config = dict(
    num_key_value_heads=3,
    optimizer='adam_hyperball',
    learning_rate=0.00449,
    schedule='wsd',
)
Each number is 128 + 24 x the weight over the matrix's rms, rounded and kept within 0 to 255. Layers, rows and columns count from 0. Numbers have three digits each.

# q: layer 18 attention query, 96x96, rms 0.0491, rows 0-64, columns 48-95
# k: layer 18 attention key, 96x96, rms 0.0491, rows 0-63, columns 48-95
# v: layer 18 attention value, 96x96, rms 0.0489, rows 0-63, columns 48-95
# o: layer 18 attention output (transposed), 96x96, rms 0.0615, rows 0-63, columns 48-95
q0:179121134135144086162136124122106117073133104102128101126141148101147105163154142097070088105099122117132150128077107164131106106153121128131108
k0:172133121130115152137155089110115118118135074138128132141141159140117141102112135107138124114112133137109144148123112125180117088091135146130123
q1:051144141130110144100091093159124148177104124157145118147089115165131149131066114161189137156140154118128104117148148115104128139099127067136144
k1:125110117121131128142094200135107135174086148137148135133097127160139105165132086157152145172138152122148147111132090152067143166142115132144127
q2:066173121126141132146099094142144118150109132154119153163117117153137108145084102146173166152158160119121115107146139112086141128097147118149152
k2:071139124116099141122076172117118100170110119123146132124075145156159124126130098148185149146134163112137146111156115115097158156096072100123156
q3:098140126118147125123123124131104127155109096154167107128108130133129132142085095125144143121159139109140126165149123134126130138139141136151109
k3:105153114126119150105107145129148069157104132128161129108132144163146139108131124162169111135142112151130154112155068141083141154115119109116121
q4:099168131160125107154110122131100121108153138158156141122144103159120131103111127134150134149153170102107130120148130149110166133110122121152157
k4:143131120144098126161101157120116095160118131129136152105100120157121155171152112113115128162129162146145149143170089138122148137144097102108107
q5:167116140123146129133139157120134126118100108138124146125118133111121130170153118117133111141118134171130138129116141144137113115108135158113131
k5:120127139117142130138121097146112122112116095142145151126121128094131119102143125110143132143138140102131137106080140104135132144126133148125178
q6:111120127097142135140124109098143123104110111111121120175123112132146141160131135127117182114132143120123112136119160130114090115151108167105114
k6:109139145122142126136126118139116136119132104130091146094153124107138106127136113149116132116119153108108128122111144120152124134102139119130126
q7:138154107119157141145140145135122123148087156144155151080095144127127162103138092123136098155144131140112165109128067137104160138138139131117124
k7:080111148148099146118096157129151085148083167098129151121126124171149122131124140143147135145139142153134142103180116121103063161134144115120108
q8:135154117094107133132088118154129079148089117111150173119122086151119161103096106177116133169144125142143174113132129132104134177169120133137169
k8:132157122113132164155087165153133099163093080113083161114093123149139136134082103141166119195161162142148213066163112106093108158104128116170153
q9:175106161118113117136114165160128143154131130114160110117093127115141094142145107113154112122119125147137122099163097143123119157130152132128117
k9:111110098140115152142111145134147104093141120173148129118133153120171132071120148129136156140149079139124119113124140115119143114132143139098137
q10:125127111145133126125115119118113135107126151164102119123096138151107140115129114087143144090132121121139144127123150134103095138171102114114105
k10:126126107117088141105098148122064136140165161162131108099163128168153122146166112152134105107105117165178131121146113121090095131159150114106056
q11:152145125112162109120169145100126109098089116161162129128139127135108183144103091127117118160125124143147144145109109129128120150137117199112154
k11:088126115128124140139113100157106057135101147130131150087170136130123128088127161094132103150162120098076139138114086119133147148094145102104147
q12:109136084145118157122130114122166123216108088093111136149125157103140097116112143139167115135150127102103105122154112121116099101140129150151154
k12:145131107136182119109126102107167119130120106087090082181104096121131085128082083177168155118133133091105080149148137161131106112139110128161151
q13:135115136096144155144085104125109120126142081117155141194168111124155125172123138142134155160154140155119138119131148118093108158184139150145134
k13:093133147126110136158103139137107129122158120079104125092123125126152113117130142124136140130142122125093110164113137120109124117116082126125151
q14:183114111101118145113127135126143143138135089089075118186131138131128101159095122158142142155159136093118101125145136133122103128165166152165137
k14:134144139109163121120145137152123117144156079091089061152125146081130118109067077140138161131132092139112106165146162138122160124114130114164143
q15:095168084150113140142173126124108109117126134125128145104139137157131163123119121130128130127129137116130162131108108133131151152071121124098168
k15:118147134158157118141099089138081128144100161148114111142111082165133141190155110136104120148127176106156129156158148141137125147124091113133089
q16:115152134141116117120153133146119158139129154140119111129114113122126131139107126147112146175142124149143160097157125128097154180095105113132154
k16:123124136120139114125137079148126137094123125146149086140145139110143098158182157100090100106096130138094101173103159151139125096165121129151085
q17:116115151097128128115121129125157074128119119117136134141140111088121113128133140124139102083126113135127118158115125103147117107149144155118135
k17:119150127144108129138127162118112125126138100146140139117107128155126166112089142151163152142104139127161149113145105109123161135113118134098171
q18:168112144112144103104144124128159094083138115130109111140156118106128108104172153121156102091139098150079092111128120132161117102150126169097119
k18:127140110162132115120133148109157147112136142152123118129120094116098138127123113135114160129098115147137137125144131123142140115104124114119136
q19:184122150120166124094145138120143111085122094107086098177145127111120080122163148121120114092139116140097110140107111131168094094131121152136098
k19:133138133131143116120173085137131143105183131133135132118161129099109131084120164124110124124107094154099122150150139097184139116118112129120131
q20:119121154127153112101146144121156098130133103114094091159177135111131080110147145105141145061134103140108093165127143100196119083103122141119112
k20:168140131126165133135167077118116118082165140119140131111141111100067136150136152115082123145112114110126111142106119094170126087149133156113114
q21:112141104142110147156107126166131131136119144144152152056103120130148164113131087160123100176149147117148141130119102142078146175118130100149154
k21:102153112114097137127093162143121142169113124123138118149106142148167111128139109156148131198155161132146146119147105126096135165123117090132146
q22:135122122105125138182106163155116170123160161132137137087114145152118171148086103130110121177129142132154151111131120112096128140112118069143130
k22:114120112141085144148103119107121147162089121126164140134076141140130129110140092147118151155119176127162143125113098135075147186107103106133147
q23:088134084149126138143120105130124147116108138152165148124119142187141133139114109118147128160125137104111135141133085133076108119155113132148144
k23:103138102145091120123097127121143123148131134119102119124121128147169105115127137135129141127117153127106107182130109151122100097135103095137113
q24:086131104129104167146096085163144129139143154163120157080118100183134153089133125144150121141152177090120153093141100173060148179146137070141125
k24:099131133142116148146087147117093168154093129097114128150119125154150146191130096133126110170131197115149152135184096123098111141150104091157094
q25:123106097117104133171085120137134159104094128162149145136106111203137144169097126116116135127120174105128122112141163127094097137176133100137091
k25:154122121146100130120097126117108125140167113153110093141138145161158126098135126128107118117128145089098118145095136116114139098115141140115107
q26:136156085115124126120119115131159096097088116116140169163143142140155111121132104167110116182094127171106132122105126131118095138117126101106159
k26:086159087126132141124124105134094150167133119100068106150136124071132119153144112117131121159090177112128142134110164098178109107114101145143120
q27:109100114110152127164100096094124159137139123129117152174119106117162145145123123156150138124102122130109114126142136114095079126177137110137051
k27:145162109138083167142147179098143143111175128106125130121164129114166123078125141160163141113161153138084129139120097116112108129087113092122121
q28:138081120134103160088124144138147116144121081106129095119140112146105111129107124124124124081170119110109120140129147116143149128129139149155129
k28:114159142092150102109130104157143111157191129098136089136124141126131132114093110110159098139144095136125181159151103099102181093106141139152135
q29:142141119114120150117136088109151086152103125127090105181115129104114089119090121135148136133171121102121157124133130150108132099150152158103151
k29:129123135109172119117120152127138099138122139095110089102110122110151111148077153159156129107121120136117146163163122132122117146118184128105139
q30:157146122180081106131134171138123142119088163156119099105121147113111114148114129109126116097080125166141144124130135139159160112072151172118145
k30:140120112121100111129117117146101121103103157161126119108128122135122158130119117088144093104141104118148108093095125144141183119113147189135133
q31:128136132099137136135077094132112143155127135137132153140137122122135132119114137126137132138143139094112123136134149115076129106161111126147126
k31:153105152129120126141121138103164135138115118077125142135113138142130091129138129141132132093129164109096076133151134176125097148115078128108105
v0:098148114159105152106131108111149085148121122122095121087139158123093147098098113079110116125146152139095120176112151139115145152133166147139096
o0:145131126150118136157180132094125145088118144154172088139116131133131143141148134101111127112124160075137122105163164116099155091102116129088144
v1:170163144136089110131095143159087159134115152102112132166196110158098092103173129166129132114182117114099146142135073107144125158126153116162167
o1:092155117132129157098096124103142111122112147095112122114088094148121117170084125127177124098159107164127149139094155150168120169158107127131126
v2:094122115157096129099149159131068143127108153145148120149117105173123123191135104157129160123123110118139104113136147150133101149118091140135133
o2:099174085167089101135134107166134119141127080125113135114150133107174134137166127114130108118096121151110136137121096117191134110082151129155162
v3:129168119137125122069140118142129161134130145116111117104169109148124110117156105125137151156147105117141144124118144106126106148097097146156179
o3:103136114129099141133125155143191111125105156179164110144128118122148117136111125095146109096138152135112120126142082118135077140117135163114149
v4:120113103164156128148128083145138134108098147121130118118117141163179146104131157127088137140123120105121105170133087104113114157116123130074133
o4:114115082089139163122154140121176100127097104119133140143158111096071104138116118179130131154128117122136173097138120135087065142170126152131149
v5:105116119156084110110121142165122191149155187153118092109095147157145118141111133133155172150100150125159130146125172151133103103102096133148107
o5:110098135160081132130143140114106156101124124114101121144151159117140094108132162102151148153145112156091145142137094132124125136139133118146161
v6:187091118125162162123094155148114169155156143133158106096115171155118090117104193137118108143144127110137136130118092113134103078122104095130137
o6:124108164128152110123178157147190161119178152098159152140132151141112180133169152157132122120137138141089120150179136133135128160132102113132153
v7:140127110073148121118137113133141087138126100150169135141155133127143151145147156097113060127164146155134134102112124144143151147133136159139122
o7:167158154169134117176169149150147132065147118107122133120091098101121189099120099115141137076098112172113135124130107085116160122126158136110128
v8:144114143116093124132129147133127177153175168119134137115106151175161058148108140189158158146162115096132170125142138143125144122102058092111172
o8:117071094138171120110136171116111153171139152115116117163144079074098129120136154133183131212073138161148122134122136154166081133129079131188161
v9:118154187130112108153125144114132159141122146101134140120102138128102123143115119129139137158115152120151145131131161129110165100115093144140102
o9:160081134154127156128168109118137114108172163114140072116123126164081162137114164140147098178130121162113108169112072209132139087125124132120135
v10:105143151138116102104128116127128118110117146124104094109118123140124124119164113170128140152122116134106135154137163147138158132110129149168157
o10:183120088117073089130095131135100180118150118134124121124087093105155093180117133123144117100158132158156151122075150143203140145122174161121155
v11:140128174097131104136128159154149139112133133133132098175119145113164097165114148184166093167136121136149142118152114117115166154114145151113149
o11:140086127123128154142134146091129127162155123097118136109115059138116142108116108121154152165117117165109124120146098120140107119153154129179160
v12:101134152130100100106142168155127156132121170111124117117060101135132113135128091165163138132126124139101153135112135121140149122162129123142124
o12:127122102126118087118141117098091132150160105113134140138127096124120126117132120078144129111116137149162087104128135157194140179133125185160146
v13:145123121132127140147093129119124098108116093099136133126135102116132145144123143115118104127115126131108117121123081124114127127140180152088110
o13:161129117099191131191182080120108127115117142126145119129152131121142118121110131110126099098114135146130162165142218110084169139144096078157112
v14:185113113081166142132171115127119135133100078115118137115149144105075140106112136134065125125149138138110118114133095120136107137169171125150140
o14:136122200121130160140112156137104152123154103102156123083112128124154153132113115140141162145100129079122125133130141104114111093152106090151103
v15:101116096187119141124123089131139098118119131162114129113153132112105133096139141142127153118138141124112128188118100151138122148123120141101156
o15:111135143077116151098117146086154109136103179132092150137157123190161117143174155128172095121177096140151171069117169108096149144142199176132136
v16:117110137191082112111133171112115132135109188173170097161097092174165099223111105166163109164116124134139133076150152115142149143120064126085116
o16:116127074124113097147168120155147113137132166154134139149171138070171115095157173125134111131149115136173095165141089097202166173085125183135185
v17:116127162162142119117137149137122144121115174151122098137130115123114099158136103182144162149098094119119136099133160111122131120133074127094135
o17:124111080098095098109109117127170125157109094089122151120123115137136116134145147129131122131155156106154110150131120167206143176152140149189136
v18:112155096174094138104100109115128127163114168124092136115110195112038093057112125098148152151159125107115112157095147126135133122067111111138137
o18:135130138134152141084123142158178141100160081116187083131134125146145066143153097159124145143098167126182168100180125170155156106081105132144139
v19:137114104128108129148118112117107162144158144095100144128129125131130117100135114131153125129146123093099121130099131133136099103089082103126149
o19:102102069126156125141145111162104156119124115151119177138162129131115096134142138133118116128095126153114137121129150179133131167117101132147108
v20:124145142196111107136113125088151130128135120128138150129154139105109141123130107094141116140096161135139136167086112154124138120138176130116126
o20:158125147105098188135113090101111126131139154137107072142109098149121091126109173141109134157174121118094134099139177133083146122127084167109098
v21:131145114163125123137135127134081156155144138109159104079151160180141108139108157118122165113121128113124101143150129111124135106107116096154115
o21:140112147124118100133122172120151160094151096169101085164071147087073113138125131149159168098099141154153118150115150143163129117133129146113155
v22:109119117126124135162137093115137136117132146092120136132130117130157118135112109142150150124173119102137106119127129137125137142108109122145175
o22:137143116128143137082131136149077120175091158140131116163128142113108116109106111132158136129077145147160173149128107107117091154115073116124161
v23:146115146149107119152127146118158112083120140153155117176131100136183116199120129123133113155091104130160141077151170139111149157140110149093133
o23:200135058139150095149128109089170141139109159098101149127164111055122157125133153124153100143139114133120083146113136173162110137091132131139145
v24:122160157112144123142130148116135110104097141120105148140136116118088170153149109152137132152118116137111142122123148121109136139139162116106091
o24:147158152113106127111104137100125083139109104071142098100122111144098115129098119119121109126138145151157171140121109190087112089157153108179115
v25:131110121089133121129149156137150148128137130132151097099066176133115127099120126160145097149092135116133103124146161062108136083157122122124098
o25:155091207135154096123121123136182145126181067094146132102120153097048144127131150144114188173159147090094098151112108122164129118134134135116175
v26:152107114055153107097100114154136156115147082118131134096091143107154111107137148145097107125158138149151137132128119117131119113122188151131154
o26:082102157131095094179137143147147183127113105098135153100143148150128132121094120139076115071100124174123110109108136086119116105178134120136093
v27:159168108129171134103101126109178127138132156135125133133098144098104125137098114081124127129116122127137120144137142142117147106138104163151120
o27:098093149164130131090140113166098155122135148108162145113152127134122106133132143113171085097165186146130132129124132076095159087122132108095129
v28:099106136147108137130095127112127132118133125102116150130118141136131149106127132088145154102078111103123098156120150173116134098107098119103092
o28:107096125140144094142138121124119133155105111145113114157160135120105123143147129153088084162165112141130196109132105195128098082131123107131119
v29:177141104127147095155105088118138088123107085131143122144166129114176174132145122065112111109117096129141092078131129130126132116157147146161099
o29:133136134107131193167129110166171132083155116107094134135133071111092154152076115090099125124146130133054140162084134132100111171144152125080084
v30:120127129106173134111132113142092141149113116144086146073146152129114124137123156172075168099128147123122146129122137135129116139112134113165136
o30:064135158123073132143133127140125158111184115141169105117142112172133145104126110131104150120113126138157115150118129114101109121150130117119136
v31:102103173112131099127112085132165160100176152112143128125097089156142109145144151191142135180135126135155141113138100108133132152136100127115193
o31:142097117074130071113111154120153114162084161111124156090150117131119125108078151141160124117146111171152131116159111169175137165150149165138142
q32:123123125129138111117136118106139112145117126111133100138141113114126137132153146143128126139134101147101124142135126132126136139130136137140117
k32:141109113126103127157116132142097135116148100128170168137097134169121150151105129133129124118147125117136140107111107127091126133148124107128142
q33:116136098107112128110090132114099148125121087158154141157137097121128119125096105133124165125144205116117154146157111148091117111152133115156115
k33:101130114144116126148112097119110136123123107119155141131110084124140135126136116126134119134114114101140157115119110124110130155132120130134085
q34:124118135113144146100095111115123137134110094137140115121152140131134125148139112109148146112119161124108127136135093108107116116161108165144085
k34:110133108119132136181135100141113113158156097159151139112125102135154136145117117136143125155136152112137105119132108130133143156131116098149135
q35:127123099136117105162138141134105136143131155154155143122111082118127156103116145138104164185135165129153150163127106147100166147155129117108147
k35:127112128139134106141117132139115134133117125144151121121104116126146153152137120084116102106097135133136139117128102152122150155150129129132118
q36:121138095112120139144115144131128107141139161138174129143107144144138169140113119161128097186131164125164136113146106129123135136165096103146126
k36:088147098143103144131125082152131104150135066081137162143134119129133138119137095141136092108152111111150143139147115161149104141134165093126108
q37:131127123141149126121093108136111181107142123176129146133145126151163135143115133130140110177135159128148124102153100135096116146180130102133134
k37:075145089111101131127071094142115113168096101120120138130168133126183101101145115141132106143146135129159151153141104130119097164123149115156154
q38:123123143129165127078141115089168136133134071093122103174138130090092085105110153128136137083116107116121096163135137136141103120117146141090116
k38:173104133155126114091185138090132169124174119124128128131127135126118132145113148124125147105077121124127111132107147162132131105128125122126130
q39:128147108144168155147099114131130155117132104110136121101126126123102132129103130149144169158159110141087112125142068115139129104081147114114186
k39:155135123120114148127156161151133141162101121088151114132072136155058109168097114109162129151119135110131114100142126140115156098118123129154127
q40:175089116181104164119141115095104174107148083094070124145159133132162060144128135116129169057131124115088084116143155104160081092090163118082110
k40:171055140199130120061167141093134194089191188093145082160070121135102128189111145145109142104051064088110044161104149104132122096139135180100129
q41:134135085084122138136102094133134124117147101129113142061140152146125080080142127098126069105109142111120127112161123126137128102142127097176067
k41:134120089134123136110145164067141127121185127134080121146136105132110165168147095140146126109124101104130069132140127142136131094130145113111123
q42:136102155092098088123144134160094103144100183126074127112139149124166136174166129076130109118107103142131153130129146104131189120158083135150098
k42:145135134126099117141122077147136140083130137158107130087166130109139121099153118125112116063171094140115180110091132117100115120127171176139128
q43:153138121128118139164065133093096133117123104131117136109151157135083113106132123132083147109120140111111170138141102154101157098180183140143066
k43:164164130180097134152120136077153175134124120132153028171144105176115114146131103097163127090115146147120146108165142068099134130142129136161089
q44:120138093119121117130141100120141096134137132157165161117110085110115143076125118099121128125108165131144127158152138117138119120165115128151083
k44:116114188111143114107137129100131096091146135170142134102127116143087150121139120144134148118145136147092125100142077131068123126137138162143144
q45:175140169137146146112117186118094182122107112108083093126151165116133100165131148134147144089087076165137107118147129129150170087130135150118116
k45:204118143168168088092136163099180152131137149131157080154115145105080125127137121131106106084094109110179100117120150136133142113143124178145126
q46:153129109128129103168108141128151155095159129158183115098096146109154156096123140110115145116126157132141127108158108122141099087165071113148105
k46:145117113117130127155130147107149124115146118114162121170119123094118143138152122159092140133098150122147164141129095115118127127175137112179140
q47:178131141132151098096153174188129116133127139101114113139087158117158093180133141141157125120143077148119122118150136114160165149118102124144156
k47:123123125135159094081159109115178089136154136150120154137101113049116118084134126141133115142138085126148123115132120119157134113129129133125108
q48:121140142118148110118140156111119103129115163140107144115106156130122137141152123147130118129118108142148108115109143123130117152088122122131132
k48:130126110124099120112148127152147145109162147124135104094150141137115141115123133121109132139115122152131137154130130129154127133135107140127121
q49:129141117086143166108138125127128111142074105147132107189141130119170119145154144101128122110136121119083117140146112119114093134152136167142121
k49:094140107127101128132093149145102138130137092136158116121122092151156134133109113155152125114136118123141143124142123128100129168151125126132127
q50:115133186131118116151158123122138104134116162112090108139130142119136145115168155128133123099115068127126151124120142110157152119077127160110144
k50:153129137114148140101149167129119142129122172139101148140153169134103109108137141152116147116117166159113107122129115133161119080102118125136141
q51:147122109133141145130077113128123146128106097172190159151129137141124114135135102113141118133138175099133140114123140137087134138165148084145087
k51:075150103110082134153094084133113105164121105166159117133154103141189143116152121105156126126148152137155167127130117114124111162152134123137116
q52:128110152113093156072092144132122144163132134191173128109152136141109128158111130105112133142096191151173142140109129096083163131156149121167093
k52:109156114133140134128071097118125131157115101142126123120159132100154116087129095170137096164146164143162159126122097126135115156114127158126128
q53:109129180156124133076146109110142171133130095075118091141135137106100101119107127122146105061140075140124100152150158125152125116101157149146099
k53:143107159144150111097173106124150128100123146073106150164122126124112110135086151149136117146122067107088097125161127153156122117108106103107129
q54:096111149132107116111154107122176101149109152073169108130099128109105154096134144146149091120148115144152125130134160134141150139094120159116172
k54:087120143130141132121122125112161106101148126149155147161114144119125135129140114131147135115136127123143099137127160124154123128124111108137089
q55:175098114125154154169094104159098167128149125145115164091115137139136145138137163140082133171109144113116115128123088124099112134169111103171132
k55:113122114125103123154072133145120104163111114114109126139142155122133118098123128114151073121117126125120121148137121128118106152171142109117123
q56:120125135099151125099121131118129093109095119128086147161148133101132154163172146120065148124104122135103146168100133110181126112144126160108130
k56:138104122157109109136085132143146113118150112156165130075152127144148127103148144118103131083118124152137140099117162111144129130140121131130134
q57:109076145119153162104117064102135128095134129111089146183128126135141133144159161149096125145124116146132125152146148129135091139177105115089144
k57:150094129122151118099109099128143070120101131150138186094106157143148101086166144140101133098128159154105110140135131148128111171099101090123146
q58:138092125166088121160137105083072153090126107162147118131115101157126188131128147111101120094119148080119100104125142098122074120167135127132076
k58:134147118101161127165084110173127159122104101157158152143126139160163124134119163155094130081136158124103130114133069142096111164110151085149157
q59:132135092126130100132113122168145119096148085115130138213121132078126118149121082146115131149144097138105126117132157117146112120143152136132155
k59:113135131107124116120148129162147101135179080129107139109103138097163143167152145123143128127162097142080104109104148119139137126159148126151182
q60:157096128169077144131097128081128128160147114146141130139147109122110158101113124111116161140136173114122137172135153117111112122155136109122091
k60:131113133175125124164120162112123168110150136181171089134164109139109112134129143154132105124124118136145132104110123130084112120184150134115110
q61:103135095146134123128137148139091108100113142175106126115135080146157149154164115145088129093128146149142144124118142142186110169092125105106103
k61:126105106133106162130121119120094085087108187163134148092144112159128169148153133161065121122132127152178154081093108159131143153117139130129156
q62:140156132082138133114131101165123108129113132103115121135118147127121100123136123152171068132162094120108147095140134119147153163119170140167118
k62:154139126134134139089154146113121107131121108116087149152095134111130133153147069110161158124148106131086103115136125159142138098107150131089144
q63:170136135159154114149151173161136156132116124124135127132099183101162121161160150108147158108099106155147118120123089117108132104126099134127128
k63:094115138190143127175157075128147154118143144129149118156133117095126159121121122104150073144105105143148152127149124065125106125145084119151104
v32:049139142151141139136117101108111117140147115117136114145102109131186148125134125151127172133110183129106133152130149178159113120119128079151100
o32:106129091073094157147170133130063167100138114133072111125116119146126114111138127136140122163142108089162093102121157165168126132184115143107125
v33:150143088142152115129151162144159109134134129123148103093096153130137104129094104163122099137150124103123141106119151124124147165114131142129134
o33:121107177120151166157097100162160128115140131099139134101106121108100149117129115115077156106117110175106152164104094110132127103097138131089132
v34:101167126130150133123105143099119048145077145134094125133150128128134118145117088099130097114110117140142114131114157121130182133145078097110129
o34:193132134172154152163135109182112133125128138112130097118109111104126187131132136111173171054165085137102100109122084132133137133095143144123104
v35:126117161102179144161139127076118127130131123139141085143190106127084111126107128137117142163122128104158096130112108116133145123131140119139089
o35:159166116136104164100142161179127092127131160132085164148120122119157153095179169170153124087087129134140141144167086129136084101158114124078099
v36:107163124117122113129129140110140060125089121165147119174114102098127126139111111097124104126147127145126132117137132182135169156168094136134107
o36:145153139104160153102116141137120085121149110147143128149170127116115200131164115105135091120116119108145125105114112105115140135123163111121117
v37:121139093121125134138124102125110073166075122115101100169145138133134158170134109075122075143131112111114130105165127112143166154143119127102118
o37:145174149118165125131151119152125114132110139159201110120132097092085187129158132139113126094135119148147138177104139098128147152120099118142105
v38:104131113109123100195129159147102163139175130121138086105102110159158132148120099158107164128145126118111133121103166129114132116117153115145155
o38:186158126145127126082151131113183105141170115086105113098110108097095100122130131168126118188108115180132101133094148165099112145131156147108153
v39:105116129119170152104133125134147056127063122139111162151126140068115117144129141076131092137125094120156113130127139140121161144150102183110101
o39:125105179125125150110084118145118114158143165202195107125173144165131170141127131111117107119163156109111150140158085096091135124095119120142106
v40:091109089112133126134131086114127098131124118147148117154180122133154143094165157100131112120099134132103121140114110103133122145113139117097090
o40:129139157108091082135130147141074128128126137151153122149104087098139096140132081121098150089178117106168138115117124136100116126112156124110168
v41:115141134112089116139130104119112170131128134086121157149109093139141108125112097106140127136125164167126132136114155182138162126119133148134139
o41:101122143146095143149147123121141145155145146132070050132094159130145090139137120105150110148190078087097092109117133122089158115128118140098169
v42:146139114079134076152110128124113126133144104111087140145154111123105138157138125108100119150122106130127103107134122082127143134137173135122101
o42:155150167164116201088162123139187145142106150148161136155099146134138134098090158132114104143168113118138144177085146134128131146142115137141146
v43:073155121170116142081127127139121103120123149159129117146119122106179191155181132073136087107114155166120120142129165133128181149115103117119069
o43:116137101099154086195131135089126094087089127145114124132145091172142109072106130127152120118114049109107114066112101129101135137136155112106102
v44:117125141105124163119106127119119109108105146124125145144142120135148119133131154095096140120113124115135087098120181147131123126134112089102076
o44:118155098098124123156113110107111129120098117138129094155120139117119121148185140143144138146149153165155141130118118119120125092131135139150162
v45:139109123109150143121099142142119127138149118102103150096114134098112129121134171145143169129098132154108139150142121114120142135139128130139148
o45:127144122149105092124125120125153161120159125120108127103145157138115113141116108167142126133123134099189138135125136128165119160152141114142097
v46:117127118130162124095113155166085122149117113131132138094131147153090133139123154135138148090150112115118149120132108095128106147109104106151110
o46:118138119130119108139162083114161136157149146175122136124136105141132137106145139139116160171130146113148100173073152140130104118170108103133129
v47:178149134137175139088159165157151145132099127123111140126117146144128128138100103123125101131125137137132129138126147105098153129136101124148105
o47:171126095130179145119120126139125107135139147151184157120138131110107161110165157155108105104097136163118149080110086080122106145128139128114119
v48:158071135140109113102126169172142168134158151100157124121131185165132082147095150168112148175166116090118170118114133122128105124126124136158192
o48:149122171144138111076122090113155137131162092095136143083142129093123166119157151175126112123065156165143123149154154115143096124141157135149123
v49:140116147105116161134120145121132151154096147092107127159140152098125127141100110110120089087154098139120150112108133087111157152143139167099100
o49:110107108135120124096101074124087078122186108132120156092156120107154156142138150137136123152154133097157098167129086139083123125135099112128142
v50:079172092124097133136099127084120089123108138158143116157124137157181120141136111114108130138156109145121135137105158180120147146131130109084140
o50:148133145145107077146174099120123114110112134097106124144143118080135137158100105103125087134088154114120161118142124136106139156104158181149120
v51:091123154094110077111137140158123149126178106120144117090182140137115071103122137126106135117119083143114144130139112083115044116129198172159137
o51:122095125114122146174093134110168135130135124123142068151064169119135072099144158144125144129143161114138136145111134141129150105108072101109132
v52:117158123181149134112135105121134107104097128131141088151134110118137167117145133095150136088113126125128127114155120158129132147122074099134090
o52:125143105094148130112142139149067104153121140126091170123144109157104134153107145117144116079125111094114143129119140137121131124158142121141113
v53:117118132154124095139125111164085138119145118113135106104090109126163109139148126104156148120134121122124116091139122140120124109136171172133135
o53:139142120090132128095088128104137122145099103126123122166176112107094129157110133135099138141114098127167128170089128196134112152130137074146137
v54:138102123095139119106114112089094104147099125098118147117091145091149125146126133070116116112136105120152127147123141106136131143126118120140117
o54:142116118146103102109127116157176117120122114115156113118165127134080149148135100175157138163125167153160094168132128135111092132185071123121080
v55:122126154126149113143101137108126150130160140113156113126137098119152120089150123140126139130125124140140122118129092167125115119113152159143175
o55:129127137126101143118164104156115100104103123113091106176107127120106118150090122103133119102124107102117113123124150144114123119153136093110084
v56:094136137158134144122136119119123122136167144148118153168102094151146162125120117135117162135100143112107125127113163150144129125119098061112100
o56:128129101105092151139123125117062160101126081104074153104140109106127112155121137124119103151142133156139143131115139143107143141117123154134121
v57:142109129101123139149126137110096159122123136132126108134116113117149141135119149102146123097115141131143094154095093157115148124132162129138146
o57:115150113141139140127115128102119110138082099115107172143132127116129108121130119135173138161109109148146123086174138110147119123118117122102111
v58:178103136129138137100155150141150144128136119103152126106097101089181136116120131136083115113138117108129128140115098155129099137105110134139155
o58:108129062136117114157117096102141141122149096123109155114173167174137144145154088107168162129096141097133134146163107165113112116181108128170118
v59:162144153112137136154119095083118136112120140110107125105104118180104122131135136158166156110128142079131081156122165132101109126127115127141123
o59:125152118175161129104171118174139137143096143168119151175138149101106137102099129114147144111122158154139149069102097089180159159131100139124144
v60:139099113103072119116130128163119159143132139104131111149147136121127117107133123166111139159126148137156131124120149122124127130144156135162148
o60:133132105109144110138119144088141135112157111151134150102102180124133113139179112139137138140128142125088113106099100140133118105123100138126155
v61:123125122164151143094121132129141117126142142148142134138174108109143116144160149104131119135144107132102109127145102145138121147104105098131120
o61:123154104123094125153130110111091131142133121130112094111110121153108167136111113119134112082114141115137098156141163111144128150139149113139142
v62:101147170170122125145129107118096136142132121137127153124129113095139131151131130126167073117120119135138126110133145168145196151159102100119161
o62:145154090072144132117129122113115093119106160137066105149140135164121093128096086087127117080125134117108101086137115176150161111109166151135119
v63:146168124127116127126122188139125127136085130114113152134135099091155140116119097100135088132115149139142108110129108110135182115134128137131124
o63:152103132159154176160128095116117113141101115123163119177100120125124147135145118106158126121105106113118164105074133131120147134134112110121112
q64:110139105128125158104146147125141150119132069147141112130132140115117132129160125135148131105134123122125090110120131114159147165075136153139120